config = dict(
    n_layer=13,
    d_model=256,
    n_kv_head=1,
    norm='layernorm',
    norm_place='pre',
    positions='rope',
    rope_fraction=1.0,
    parallel_block=True,
    init_std_down=0.0,
    weight_decay=0.048,
    grad_clip=2.0,
    decay_shape='sqrt',
    batch_tokens=65536,
    train_tokens=614500000,
    steps=9377,
)
Each number is 50 + 12 x the weight over its row's rms, rounded and kept within 0 to 99. Layers, rows and columns count from 0. The size before them is the row's rms in percent of the matrix's.

# up: layer 2 MLP up, 1024x256, rms 0.0725, rows 308-360, columns 64-127
# down: layer 2 MLP down (transposed), 1024x256, rms 0.0648, rows 308-359, columns 64-127
up308 104:32 75 36 55 52 54 35 64 46 52 47 59 37 57 17 53 45 49 36 40 31 38 54 42 46 72 43 51 53 73 30 52 40 58 44 48 63 64 59 38 65 59 41 70 26 65 73 49 60 65 22 61 51 56 21 26 50 13 38 43 69 52 62 55
down308 101:25 33 60 41 35 57 52 28 69 50 42 53 58 28 60 34 48 37 69 59 47 39 71 62 44 59 41 62 31 43 63 46 55 42 40 37 45 50 55 68 57 42 36 35 28 16 49 75 46 42 82 45 35 67 47 46 32 74 59 41 69 53 29 47
up309 101:52 46 52 52 42 61 46 46 54 46 53 53 49 62 59 30 49 40 44 66 28 60 64 43 49 48 26 48 47 67 56 47 31 35 45 49 60 66 58 38 62 56 64 65 40 57 52 38 34 53 38 38 71 50 39 25 56 51 55 37 33 36 58 54
down309 104:57 62 61 52 58 44 63 40 50 56 59 49 61 54 47 36 54 33 50 51 51 83 24 22 53 44 44 58 36 41 55 52 41 35 54 65 60 39 55 46 58 47 58 51 52 53 43 51 40 44 32 46 61 38 76 76 54 56 48 05 53 50 32 47
up310 107:53 65 27 55 40 58 54 51 40 78 66 61 38 64 45 42 37 57 44 43 51 41 33 60 51 54 58 38 37 60 54 44 45 53 53 45 63 53 47 42 39 25 67 32 37 39 44 33 73 35 52 63 38 65 33 45 58 57 48 36 51 44 51 60
down310 105:35 51 55 30 42 37 31 55 44 42 47 49 32 45 54 68 53 59 42 26 45 43 27 50 52 45 45 51 46 51 50 60 27 59 56 42 65 37 39 56 62 67 42 68 52 47 30 55 59 49 54 53 47 55 38 42 45 52 48 59 50 60 17 48
up311 100:74 63 54 55 46 63 44 62 29 56 25 46 41 62 47 80 47 48 55 33 42 58 55 60 52 65 51 56 38 48 50 35 26 51 60 44 64 52 68 29 41 42 47 49 52 56 49 55 59 43 51 27 25 53 50 57 64 25 29 41 49 61 67 59
down311 101:57 58 50 39 62 56 47 68 60 60 51 59 52 31 44 50 58 72 58 53 41 47 53 49 51 53 67 47 54 50 51 68 32 41 40 44 62 49 54 76 47 57 35 48 50 59 62 34 37 52 56 57 50 43 51 56 55 48 40 29 50 53 54 17
up312 107:39 84 54 68 59 53 53 76 61 41 74 47 32 46 47 30 25 53 58 62 65 54 48 56 38 65 30 56 51 31 76 39 39 62 28 43 59 70 47 50 49 58 57 56 46 39 59 35 33 51 63 43 29 42 62 71 50 53 32 44 52 41 43 46
down312 108:74 54 60 51 56 60 54 28 65 65 65 58 39 62 48 61 49 51 40 55 41 34 58 58 43 62 43 41 63 47 38 59 40 62 44 29 57 66 48 37 39 66 46 32 59 61 59 62 38 59 47 53 49 36 48 39 61 43 59 24 58 65 43 58
up313 103:57 52 59 41 51 36 71 55 60 51 46 61 35 62 34 53 41 59 32 63 41 59 46 46 59 55 45 34 32 54 42 35 33 65 60 53 57 68 40 32 40 34 63 64 55 36 60 31 33 57 44 83 50 45 58 47 51 23 44 40 70 42 66 50
down313 099:38 43 42 43 53 64 43 54 50 53 39 39 46 61 69 55 49 60 41 60 53 59 75 55 56 59 56 26 38 49 58 35 55 61 91 29 55 45 57 52 55 62 52 57 47 53 67 50 62 42 39 49 66 53 38 35 53 74 61 73 40 47 43 48
up314 106:39 40 65 56 45 47 41 42 54 54 53 62 32 54 54 57 60 64 47 59 35 47 55 80 66 42 73 47 60 65 42 43 26 58 60 44 45 42 48 35 63 44 48 53 53 29 39 37 71 64 46 43 53 51 65 45 60 42 54 32 44 22 65 44
down314 107:50 45 54 47 55 46 53 45 61 54 23 61 29 39 31 53 47 55 52 48 31 58 58 71 66 57 64 36 63 46 70 53 57 34 84 60 42 52 34 40 30 37 50 66 44 56 39 47 33 40 64 46 50 44 51 60 66 39 44 41 70 48 22 67
up315 101:31 62 70 60 51 39 62 62 78 49 63 58 48 64 30 34 36 54 54 50 54 42 50 61 54 66 48 47 45 50 71 45 30 40 62 46 73 63 60 31 41 29 76 61 40 51 56 37 65 49 49 61 49 51 56 72 55 27 34 45 45 32 67 57
down315 101:54 54 53 40 69 52 25 45 11 63 45 53 51 49 45 48 62 51 63 31 67 32 49 47 61 46 59 56 27 50 48 53 53 67 44 60 54 47 43 56 45 40 62 60 58 59 42 44 58 41 49 36 56 62 63 48 35 54 60 36 47 35 50 39
up316 103:44 37 57 49 57 49 46 59 41 41 62 45 35 69 66 55 65 60 59 51 43 77 59 29 38 56 58 34 50 47 39 61 35 68 48 64 66 69 51 63 40 55 40 66 44 55 36 48 47 61 34 58 33 43 54 40 52 54 61 49 52 29 70 68
down316 104:21 27 57 52 63 65 53 24 52 48 47 48 55 36 72 61 43 59 64 59 67 61 51 43 42 62 73 46 60 36 46 46 47 37 31 70 50 43 54 67 63 78 52 48 37 47 37 56 54 45 55 57 51 54 48 55 32 43 53 54 62 50 69 44
up317 094:50 64 50 54 45 31 45 53 54 41 51 44 44 48 69 35 37 64 68 58 67 45 50 49 54 48 45 49 40 39 48 60 87 42 47 45 53 35 37 51 28 38 49 40 37 44 58 44 34 54 49 43 19 64 42 58 50 63 43 40 44 44 57 57
down317 098:58 42 54 33 65 62 49 49 73 58 50 44 60 61 51 50 45 52 40 55 38 34 57 47 40 66 48 61 47 48 52 40 15 59 49 40 57 39 51 48 49 47 46 34 42 53 60 44 59 48 52 45 68 53 60 55 63 48 50 55 42 46 63 48
up318 105:48 63 38 66 47 63 35 50 57 51 50 61 52 75 26 62 48 62 41 48 39 48 56 63 30 61 68 49 45 73 48 45 47 48 72 31 74 35 34 45 42 51 38 61 42 58 44 39 46 39 31 69 33 46 52 33 17 48 44 39 56 34 62 61
down318 105:59 46 67 38 58 58 66 43 45 51 49 58 72 44 61 34 57 23 57 50 64 63 42 41 72 54 60 42 66 47 61 64 48 30 53 65 47 76 40 52 63 43 57 59 61 43 35 58 44 58 64 34 55 60 43 67 54 62 23 50 31 50 47 55
up319 106:69 57 45 63 35 67 72 50 66 52 64 55 25 63 71 52 60 39 35 50 48 40 51 36 48 40 49 68 52 45 33 34 48 42 46 31 50 56 44 54 42 48 52 50 52 48 61 62 71 64 42 46 63 53 43 16 60 42 50 43 58 66 67 61
down319 110:42 50 51 67 45 46 35 48 48 62 47 81 37 49 45 33 71 57 33 48 49 49 73 43 47 51 66 58 47 37 54 47 52 54 79 39 51 47 55 50 54 52 34 49 40 41 45 64 32 46 42 39 52 50 49 48 48 64 50 52 76 47 62 47
up320 087:51 48 55 42 32 62 25 54 52 52 47 25 52 59 53 53 49 46 47 44 37 33 41 58 66 44 37 55 25 53 65 60 43 64 52 62 47 38 70 60 72 63 64 42 53 52 38 61 29 71 38 47 46 63 31 45 56 42 57 48 37 60 45 60
down320 094:50 50 44 49 70 66 65 51 37 58 60 68 50 49 56 56 56 40 39 56 49 38 45 33 30 51 44 65 64 21 34 39 52 44 43 67 59 47 58 39 23 48 41 66 51 73 68 37 70 37 60 38 56 58 69 39 38 50 50 88 46 50 58 52
up321 091:60 62 37 42 48 80 29 56 39 33 47 49 68 62 69 61 58 61 30 56 73 40 63 55 51 27 43 47 57 66 60 44 71 50 61 39 38 49 69 27 62 47 42 42 52 45 42 59 58 56 36 54 52 63 44 28 56 60 38 43 38 60 58 68
down321 095:54 40 50 51 29 40 49 55 47 70 55 59 40 28 42 43 59 30 51 69 38 70 53 51 40 44 60 34 43 64 48 50 30 59 76 65 72 57 52 50 36 38 55 51 27 48 80 60 32 67 63 50 60 44 60 60 44 24 51 58 60 45 53 42
up322 085:63 45 29 42 43 64 44 53 57 27 63 52 55 46 54 46 39 36 46 55 36 37 43 65 36 34 60 39 44 58 40 43 42 59 59 33 51 37 65 60 33 31 49 60 64 42 60 52 52 50 58 57 59 41 54 31 69 45 61 38 28 71 53 49
down322 084:54 46 55 58 42 41 50 38 36 72 46 56 35 37 53 47 53 60 52 59 43 51 59 33 33 51 46 46 56 33 45 53 36 63 38 31 14 61 50 45 87 70 47 34 50 57 43 52 70 46 53 62 45 60 48 74 66 54 52 67 55 47 66 53
up323 104:55 44 78 53 54 59 46 62 52 31 41 43 28 66 48 44 49 51 43 52 41 61 38 53 58 64 55 48 38 39 32 55 19 58 56 53 76 58 47 55 47 63 58 48 55 42 37 49 50 56 53 55 29 69 39 63 50 40 57 54 51 50 60 74
down323 108:54 38 55 67 65 55 55 52 44 60 47 62 38 49 78 50 75 48 56 57 37 44 67 35 44 45 45 51 54 68 25 45 80 50 48 56 62 43 44 54 33 57 46 35 60 49 29 68 38 46 46 55 50 49 59 38 45 34 45 32 26 49 52 31
up324 109:44 54 51 39 43 52 56 60 65 63 57 64 47 69 29 63 22 71 43 40 32 62 61 49 37 50 24 34 31 42 49 55 33 60 45 57 58 46 40 45 62 41 33 28 45 39 54 44 42 34 45 60 56 55 50 54 43 44 67 54 55 57 57 57
down324 105:38 67 50 48 25 60 79 46 35 55 50 69 49 53 57 49 62 44 38 39 61 53 51 51 60 68 67 44 40 54 57 53 64 27 38 39 48 53 47 53 40 54 52 48 45 50 55 77 60 38 61 34 49 62 32 48 47 41 65 49 67 57 40 50
up325 080:55 50 58 53 45 63 39 70 60 27 37 33 45 36 63 49 69 32 56 57 66 26 71 38 60 29 56 58 58 43 59 75 66 49 32 45 38 39 59 59 39 43 50 29 58 60 49 70 53 82 56 27 59 53 36 46 58 46 30 42 36 41 54 55
down325 083:49 35 42 49 59 52 55 44 47 69 45 66 44 33 40 49 31 72 41 53 41 74 23 42 47 49 64 37 22 48 51 48 46 47 67 53 42 56 52 38 54 52 47 56 47 41 60 47 46 53 45 42 32 54 59 55 35 62 66 71 64 53 53 18
up326 097:45 62 52 44 67 59 44 45 44 62 63 52 32 67 45 55 38 55 24 50 44 40 31 66 60 55 57 34 60 48 61 50 24 41 73 51 47 66 53 43 67 41 45 35 48 47 53 49 39 45 51 35 36 49 47 36 65 67 30 47 50 52 54 54
down326 094:68 62 34 35 75 42 59 47 62 51 35 34 41 43 51 80 62 41 73 48 52 69 50 38 53 54 70 39 46 47 43 47 33 38 28 62 38 49 37 55 53 58 44 46 54 43 41 46 58 49 42 46 36 47 64 62 38 45 65 48 58 55 46 62
up327 104:43 52 47 15 38 41 61 45 26 34 54 47 34 53 38 49 49 29 17 18 33 43 55 33 52 50 65 42 44 50 51 60 15 54 46 60 62 65 51 45 61 41 47 61 43 46 58 46 62 65 38 62 41 55 49 44 56 37 44 38 46 41 71 70
down327 108:52 46 67 47 67 53 31 30 60 36 48 66 43 28 42 44 61 53 52 42 19 57 58 65 55 45 46 45 52 52 57 46 48 44 47 42 52 69 48 86 45 73 55 49 43 59 47 42 56 48 61 33 52 62 67 64 42 49 40 26 70 50 46 74
up328 106:39 61 46 48 43 53 47 67 88 62 74 61 33 51 38 22 65 45 41 42 56 44 37 54 38 52 62 34 46 33 55 66 39 49 60 40 58 74 55 41 59 55 73 62 34 54 48 37 45 51 45 54 56 43 54 57 51 64 81 35 67 53 39 61
down328 107:34 47 40 46 22 38 34 56 53 63 35 61 40 53 66 30 60 63 49 61 43 52 35 62 43 50 56 60 47 58 61 38 62 47 35 65 41 50 50 26 57 55 62 57 58 16 56 54 48 53 55 54 37 56 48 62 54 71 52 40 42 41 50 56
up329 105:55 42 38 63 52 57 73 52 54 62 45 62 42 60 46 42 73 54 46 33 49 56 58 58 51 55 47 24 42 35 78 48 42 60 68 67 52 60 53 45 33 44 62 70 60 54 43 36 63 48 47 40 51 54 47 34 65 34 51 38 49 37 45 65
down329 104:42 37 82 70 50 65 36 36 45 33 51 21 55 15 62 43 64 51 51 52 54 23 63 62 58 46 60 41 22 38 18 38 45 55 40 47 42 57 55 47 48 70 55 39 40 63 62 42 35 73 40 53 45 52 39 65 47 55 62 58 50 42 46 55
up330 097:40 75 61 41 42 53 30 48 62 57 51 58 44 63 29 60 32 60 49 40 50 56 41 35 28 59 39 34 55 47 49 52 32 60 54 57 55 69 51 36 41 47 49 61 40 36 43 38 54 52 50 53 61 55 49 56 41 24 35 48 44 41 55 45
down330 105:54 50 65 45 50 34 64 32 51 37 45 29 45 20 78 29 57 70 69 58 51 67 37 71 59 63 43 59 61 42 61 69 46 41 50 42 51 50 41 41 75 64 46 55 55 31 50 41 56 57 38 57 55 53 53 43 60 48 54 65 59 40 49 36
up331 106:69 55 55 55 51 43 50 63 36 80 49 71 29 54 34 44 58 62 60 21 48 66 43 53 39 41 45 32 70 43 43 78 40 42 58 52 57 64 44 40 39 29 50 58 41 72 49 38 64 46 60 52 69 63 74 39 59 50 61 34 46 33 47 59
down331 104:54 59 59 38 61 50 43 54 62 50 54 67 47 32 48 50 55 61 54 70 44 63 57 52 46 47 52 47 49 48 38 46 71 47 34 55 56 50 33 74 54 22 50 69 28 34 46 56 62 58 45 63 20 43 26 62 49 61 75 56 61 38 33 55
up332 100:68 52 74 50 53 67 50 49 36 59 51 55 42 69 66 38 51 38 56 58 56 63 47 53 45 53 61 37 60 55 58 57 45 57 65 42 66 60 45 25 56 71 49 52 43 45 29 45 69 60 36 62 56 70 40 34 49 57 53 46 46 43 45 71
down332 103:38 62 47 61 64 29 41 34 88 47 35 58 43 40 64 46 37 59 43 50 51 60 54 59 54 46 57 53 55 37 39 48 35 39 65 65 34 57 53 57 56 49 42 28 54 47 41 48 53 58 54 73 53 65 53 53 38 59 49 42 49 45 33 45
up333 099:60 69 48 34 39 69 55 37 48 47 42 48 58 66 69 46 50 34 56 42 59 38 50 66 29 48 67 54 57 62 67 53 54 64 41 48 41 47 53 43 57 61 37 56 41 47 53 37 51 56 56 36 72 56 45 66 64 72 46 39 36 35 65 66
down333 094:56 38 54 79 70 39 71 52 40 46 39 65 51 34 56 56 62 53 47 44 62 60 52 42 64 32 60 40 19 25 51 38 41 58 57 19 54 55 57 48 56 48 57 40 61 37 59 56 66 38 41 47 48 59 41 26 62 52 50 43 57 52 55 55
up334 078:40 28 46 42 23 63 57 66 31 43 57 34 49 47 46 32 28 44 37 56 61 56 39 62 62 20 55 57 41 38 50 58 62 55 48 64 48 39 49 69 52 43 55 40 67 64 60 60 57 46 56 41 57 45 29 35 60 58 33 51 35 53 43 45
down334 089:41 68 50 47 82 33 59 39 64 65 46 48 55 56 60 68 66 49 57 61 41 42 63 52 54 77 51 47 46 58 46 49 41 59 48 53 58 48 51 42 49 50 49 58 43 47 35 48 49 60 55 42 45 38 62 53 49 42 68 96 53 48 57 62
up335 095:39 68 47 68 75 54 73 69 62 41 78 29 37 58 52 32 49 34 42 43 53 45 41 37 42 41 37 32 37 51 61 55 38 63 51 48 78 37 50 56 48 54 55 41 26 57 44 44 52 51 51 58 33 63 58 32 45 29 56 36 69 41 67 68
down335 093:60 40 37 43 60 53 37 62 44 52 48 49 61 45 65 46 16 23 48 41 36 41 67 51 51 54 49 68 61 71 60 54 37 60 32 36 39 40 41 36 58 28 43 40 32 48 25 73 60 64 22 45 58 46 26 71 56 56 32 38 44 47 69 26
up336 103:41 59 54 60 56 62 64 49 52 66 49 52 39 50 52 40 45 62 43 40 42 55 61 45 39 58 55 34 41 46 38 40 45 67 47 46 61 61 43 37 54 67 52 55 39 65 52 44 60 73 46 47 51 51 50 61 74 38 59 38 51 48 48 61
down336 112:53 41 52 50 41 42 69 55 50 45 58 66 58 71 67 46 53 63 72 54 53 43 63 41 34 33 49 61 69 45 38 38 34 48 36 29 60 49 42 61 44 42 52 42 50 68 32 50 34 41 54 59 57 58 50 56 27 82 64 24 72 53 38 35
up337 095:56 61 78 58 43 62 61 45 53 63 49 46 63 47 70 34 49 65 54 47 35 62 46 58 61 37 49 57 25 42 40 57 52 35 47 61 44 71 51 39 62 36 40 64 49 66 35 60 58 54 57 72 47 52 45 38 46 41 38 53 57 42 58 59
down337 085:46 41 52 38 62 47 58 43 44 60 61 44 39 44 39 87 44 62 46 41 55 59 26 49 57 47 49 78 68 47 55 50 50 35 49 63 56 69 45 50 74 58 39 38 63 37 36 68 62 38 47 59 47 44 39 46 46 47 45 65 49 41 67 55
up338 109:57 58 51 48 46 37 47 57 60 51 40 62 60 58 34 49 59 47 39 58 39 47 51 39 51 19 40 47 62 52 37 28 62 54 49 39 56 59 34 52 45 70 59 58 45 59 31 61 61 86 67 50 48 59 41 22 54 42 23 42 47 12 59 81
down338 109:32 50 32 67 42 39 52 46 62 35 53 60 56 44 45 41 59 39 68 51 29 30 44 45 62 78 53 42 52 44 47 49 52 36 73 45 53 55 47 75 22 68 41 49 59 52 50 31 49 31 36 40 74 37 34 43 46 59 70 50 56 48 57 40
up339 102:74 48 36 49 44 58 40 54 50 55 48 47 56 49 55 43 28 57 55 44 63 62 63 34 35 48 72 66 60 51 47 41 27 60 78 28 70 43 66 34 46 57 53 61 64 46 53 46 41 59 64 63 37 63 68 45 68 52 52 39 49 40 48 82
down339 102:56 40 53 45 54 63 63 64 34 49 57 59 46 54 20 58 92 39 57 49 48 45 47 46 47 50 39 45 34 59 40 43 34 48 47 35 57 51 74 36 51 52 60 50 25 57 55 62 37 57 47 57 49 44 42 57 25 50 64 50 51 43 75 57
up340 101:70 83 49 40 61 55 46 63 48 50 55 40 57 59 43 45 47 46 45 43 39 56 48 39 34 55 70 39 35 45 85 52 47 66 34 48 48 59 40 43 38 47 69 38 32 64 32 37 29 68 38 60 46 39 44 72 36 33 44 47 53 54 36 59
down340 105:59 42 60 47 65 62 55 56 42 70 42 54 43 53 59 56 43 44 56 61 29 53 55 47 63 46 41 33 51 46 36 29 49 54 41 41 33 40 34 57 35 43 32 64 71 51 50 57 48 47 32 34 55 48 55 29 69 58 62 53 60 68 54 44
up341 101:71 69 59 44 53 56 33 52 27 58 65 57 47 63 36 48 39 51 56 51 52 31 25 55 54 38 45 27 27 48 58 63 34 44 57 51 67 55 43 40 40 32 47 55 47 78 43 43 49 26 54 42 43 66 41 69 41 39 55 40 57 60 48 62
down341 098:39 51 40 34 55 47 63 53 60 32 50 36 66 19 50 54 81 48 61 48 27 41 66 39 58 39 33 66 67 57 28 57 52 46 41 53 51 50 63 48 50 41 55 41 52 38 52 33 56 68 47 50 52 42 51 60 31 57 62 46 43 45 33 38
up342 105:51 51 69 61 56 49 71 39 69 38 62 69 46 61 28 56 49 47 64 48 44 66 47 32 30 56 48 46 47 43 67 48 31 62 45 44 60 62 57 45 40 57 58 63 57 57 55 40 54 60 57 45 50 58 42 36 55 36 48 46 50 39 53 49
down342 109:57 69 42 44 52 25 30 37 46 39 58 55 38 51 51 47 68 58 39 56 43 62 50 61 43 49 57 46 50 46 47 56 30 61 21 34 55 49 52 43 35 58 50 38 55 60 67 56 55 30 80 50 51 48 51 52 40 20 46 31 63 59 51 51
up343 103:77 54 49 61 52 61 70 48 68 58 59 75 54 48 53 25 55 24 73 41 51 56 45 40 49 46 69 39 46 51 52 67 31 35 43 41 56 51 48 38 28 61 57 67 16 52 41 25 30 33 43 56 44 53 66 43 68 48 58 47 40 55 40 60
down343 101:31 49 76 45 57 41 62 55 32 57 57 44 56 50 55 84 31 56 78 45 35 42 46 47 63 41 54 34 46 57 61 66 42 61 37 55 51 40 39 63 54 44 44 59 43 48 68 21 47 54 59 62 43 57 38 53 37 41 44 57 45 27 44 58
up344 098:58 61 52 80 60 48 45 53 46 50 58 24 33 47 39 29 62 53 49 53 58 55 45 51 38 62 25 71 64 62 56 64 52 80 54 39 62 50 38 39 43 51 62 48 47 26 47 56 43 63 63 56 44 82 45 26 53 75 35 42 46 46 53 65
down344 102:51 47 66 42 46 46 65 49 50 41 44 45 77 47 45 39 55 24 41 48 48 32 45 38 44 65 59 58 52 66 52 38 52 58 69 38 69 40 80 74 53 52 49 66 50 49 62 37 57 56 65 41 69 57 53 50 58 56 45 48 43 38 39 62
up345 111:58 46 64 53 51 67 61 42 75 59 56 56 48 59 61 41 68 37 70 49 58 46 35 66 45 45 45 32 47 30 54 63 47 69 38 63 62 51 50 39 27 60 61 57 24 29 38 26 62 59 64 59 53 49 42 59 59 61 61 34 55 28 61 57
down345 119:47 26 58 57 49 46 57 41 25 74 40 61 65 43 52 52 51 62 35 54 46 56 57 45 48 74 55 49 47 59 47 44 63 41 42 72 30 50 46 57 57 41 47 69 53 49 34 61 45 32 43 43 66 51 41 75 35 56 58 43 54 32 41 50
up346 089:65 29 42 60 55 31 53 54 56 44 42 56 56 47 39 14 44 43 43 45 68 51 65 26 47 53 54 29 55 64 42 58 53 32 67 48 56 47 46 44 55 54 55 57 44 56 50 49 54 59 49 57 60 58 47 27 72 48 59 41 35 39 45 47
down346 086:44 54 53 38 50 58 57 51 58 53 63 41 48 34 44 62 39 36 48 53 46 44 57 55 58 50 58 49 36 53 29 23 39 59 54 52 80 42 52 61 55 59 62 42 52 62 56 53 44 30 61 43 15 39 43 47 52 33 39 95 63 77 59 56
up347 106:40 70 37 41 58 36 49 49 63 49 72 56 47 62 27 60 37 39 40 44 66 57 40 62 42 36 64 23 58 63 63 40 53 46 45 56 74 69 60 43 29 21 49 72 50 42 46 35 56 48 53 50 64 38 36 32 37 60 43 38 65 48 63 41
down347 110:62 47 56 42 51 38 59 53 37 67 43 69 51 57 60 66 42 63 55 50 52 46 36 48 51 47 37 49 43 64 37 41 45 27 42 47 22 45 25 33 68 28 34 54 48 86 46 39 64 62 58 44 59 58 39 53 63 48 47 43 38 20 47 29
up348 114:46 62 53 55 36 62 38 57 39 50 60 33 45 61 40 39 68 46 47 56 27 63 64 83 46 27 63 48 38 61 35 25 33 56 79 47 50 52 70 42 64 49 48 60 64 62 54 53 48 42 47 46 44 79 49 34 46 62 45 53 56 37 48 54
down348 113:35 47 44 58 58 48 40 56 55 31 49 43 65 60 54 47 44 72 48 52 54 83 68 44 34 53 45 52 54 15 50 47 42 15 49 49 64 52 72 35 35 42 52 27 57 40 45 58 51 44 45 57 43 41 50 58 35 65 53 55 43 53 55 61
up349 099:39 52 34 48 35 55 66 48 48 69 68 39 58 50 49 48 32 43 57 38 43 43 80 54 35 40 49 53 68 44 60 32 48 50 33 51 72 49 54 55 89 37 58 69 32 61 37 33 61 64 41 33 39 62 51 63 34 58 85 33 39 67 50 43
down349 095:38 25 33 58 42 42 47 67 48 38 35 33 41 58 52 46 75 50 42 60 47 54 47 40 35 66 47 45 48 45 49 58 41 88 85 56 30 51 17 50 50 63 22 43 36 61 46 48 46 62 30 71 61 54 42 54 58 33 50 63 31 23 50 53
up350 110:39 73 44 49 59 64 77 53 80 50 64 60 45 63 42 64 43 49 52 51 27 52 49 57 31 45 65 57 47 47 61 29 34 39 54 47 60 54 50 39 22 44 44 66 33 41 38 36 73 54 44 54 53 64 46 57 55 42 47 43 59 41 74 48
down350 117:49 50 37 56 28 31 49 52 53 47 51 79 32 27 37 51 46 53 59 39 58 61 51 49 51 57 48 53 51 16 39 60 59 41 69 64 49 44 62 33 57 51 75 55 46 39 21 50 39 47 53 38 47 44 55 54 49 54 58 44 51 50 79 40
up351 102:45 55 60 48 33 42 41 50 61 62 48 70 28 64 42 46 73 34 49 45 68 51 34 62 45 34 35 28 40 65 39 52 46 64 48 42 46 40 52 44 50 68 50 56 42 18 43 20 36 60 43 55 40 60 61 49 59 51 43 44 34 25 62 55
down351 106:57 47 50 49 55 28 56 46 54 49 39 47 38 50 37 47 39 64 12 52 53 56 42 60 39 47 40 60 60 24 50 61 55 59 59 58 59 28 57 73 72 50 40 56 49 63 19 57 51 54 64 62 47 40 44 45 58 43 33 53 44 66 47 28
up352 098:43 70 54 74 38 48 44 65 40 40 50 70 59 56 43 46 62 42 45 23 43 44 42 40 49 41 44 50 57 57 46 55 52 41 42 43 44 39 42 53 41 44 46 50 37 51 54 51 52 47 34 61 34 63 33 81 42 65 35 40 56 49 49 47
down352 105:59 43 42 42 52 48 44 34 46 58 66 56 49 43 39 44 63 40 49 65 52 57 35 47 31 52 45 40 38 79 45 63 55 40 32 34 48 50 57 85 74 48 37 57 61 61 48 47 34 70 47 33 47 56 38 45 48 59 53 52 47 31 55 40
up353 104:65 50 47 63 46 46 56 70 65 72 44 74 50 47 55 65 69 44 46 35 51 66 74 34 47 48 46 30 27 54 56 49 49 51 50 47 60 56 70 45 18 40 36 57 34 35 41 35 40 70 54 48 58 53 33 56 60 39 46 26 37 42 69 42
down353 102:54 61 37 46 67 55 44 53 45 45 58 40 49 26 62 47 53 58 68 69 57 70 70 35 39 41 39 32 76 33 43 48 63 49 55 39 74 48 67 64 65 54 64 37 59 43 49 58 46 38 48 41 46 21 63 44 37 61 46 56 53 38 47 53
up354 091:47 55 52 53 39 53 50 61 54 70 43 37 47 48 51 45 47 40 48 63 53 52 51 60 63 53 37 48 55 55 46 50 53 52 46 58 57 59 52 53 51 50 55 67 50 46 43 46 72 60 33 35 26 53 49 63 48 48 31 54 31 48 46 61
down354 093:57 45 56 73 51 38 42 34 33 62 47 48 35 48 41 55 76 44 46 46 47 57 28 29 55 41 47 46 47 48 59 40 43 58 52 31 37 19 46 45 30 48 66 59 54 46 63 69 46 42 74 60 59 54 71 52 60 52 40 44 63 37 39 64
up355 106:57 62 70 47 41 63 75 56 51 63 39 41 48 50 46 86 21 37 63 56 41 77 52 60 55 45 50 47 45 50 46 24 41 54 43 36 56 65 62 32 52 63 72 75 49 39 20 41 57 39 39 63 47 35 48 37 63 44 33 41 55 40 47 50
down355 109:42 33 72 47 43 67 47 57 58 38 35 79 51 54 43 61 44 39 71 50 34 43 34 43 45 51 49 41 60 16 47 47 58 44 58 59 51 49 55 52 51 58 50 49 35 40 43 44 52 43 48 47 51 55 43 56 65 76 53 47 73 55 34 64
up356 098:36 50 40 28 26 62 67 69 58 64 52 45 41 45 31 42 50 28 35 32 38 40 63 59 35 65 73 53 56 41 57 62 65 80 49 70 54 80 48 50 58 41 41 36 46 37 68 57 47 47 63 65 65 53 87 59 53 53 51 38 34 49 54 52
down356 091:43 61 32 27 54 48 51 66 59 36 47 52 46 33 45 64 56 55 59 50 48 44 35 36 46 49 11 47 51 65 58 44 58 44 51 66 42 42 51 65 67 47 43 60 37 62 45 67 56 65 54 65 53 44 56 39 44 54 30 70 34 29 55 48
up357 093:38 52 57 59 35 65 47 46 59 69 40 67 37 65 60 53 32 72 46 40 58 50 46 50 65 56 48 56 59 25 56 46 53 40 51 49 44 47 53 46 50 30 41 54 46 58 36 53 65 64 34 79 31 51 63 45 57 56 39 34 52 58 56 67
down357 092:42 58 40 69 47 51 46 40 50 47 30 34 48 25 24 49 64 59 55 49 43 45 37 47 49 60 44 67 48 44 46 35 42 63 41 39 46 26 58 61 50 58 18 41 57 56 47 45 47 47 78 38 49 53 37 43 34 77 46 33 58 56 24 40
up358 099:54 54 46 63 51 45 60 61 66 60 34 38 30 57 39 51 55 42 42 33 71 63 57 44 44 51 48 30 63 27 44 58 49 48 45 46 48 38 62 39 46 55 62 78 46 58 34 64 55 69 41 46 51 71 34 41 57 63 35 48 33 33 39 37
down358 098:45 33 51 53 48 44 46 44 43 51 47 67 30 53 48 63 58 49 37 45 35 50 31 49 37 76 41 76 43 63 47 69 31 55 48 64 53 42 74 55 40 64 61 72 59 55 38 59 51 58 51 62 39 36 50 62 58 54 56 51 49 15 63 37
up359 105:46 58 48 71 47 37 49 65 35 48 51 59 63 62 41 51 25 52 48 38 42 43 42 50 42 35 41 59 40 51 48 33 66 60 43 47 57 33 40 32 51 27 64 52 47 29 48 64 48 57 49 61 51 49 52 62 53 66 44 41 56 59 45 49
down359 109:49 65 34 48 74 60 63 48 53 28 43 31 42 29 64 30 49 46 61 54 58 56 61 24 34 55 52 30 81 19 61 60 48 53 40 44 51 47 61 50 50 72 39 36 59 26 53 55 35 55 56 46 64 43 49 52 56 60 45 45 15 65 63 45
up360 093:42 45 60 45 50 53 62 52 55 53 46 39 38 53 38 63 51 57 58 37 84 56 59 59 54 39 46 56 46 60 51 45 65 73 28 42 69 71 61 35 61 57 56 70 45 43 41 50 50 73 52 37 46 56 66 24 51 31 35 53 47 36 62 68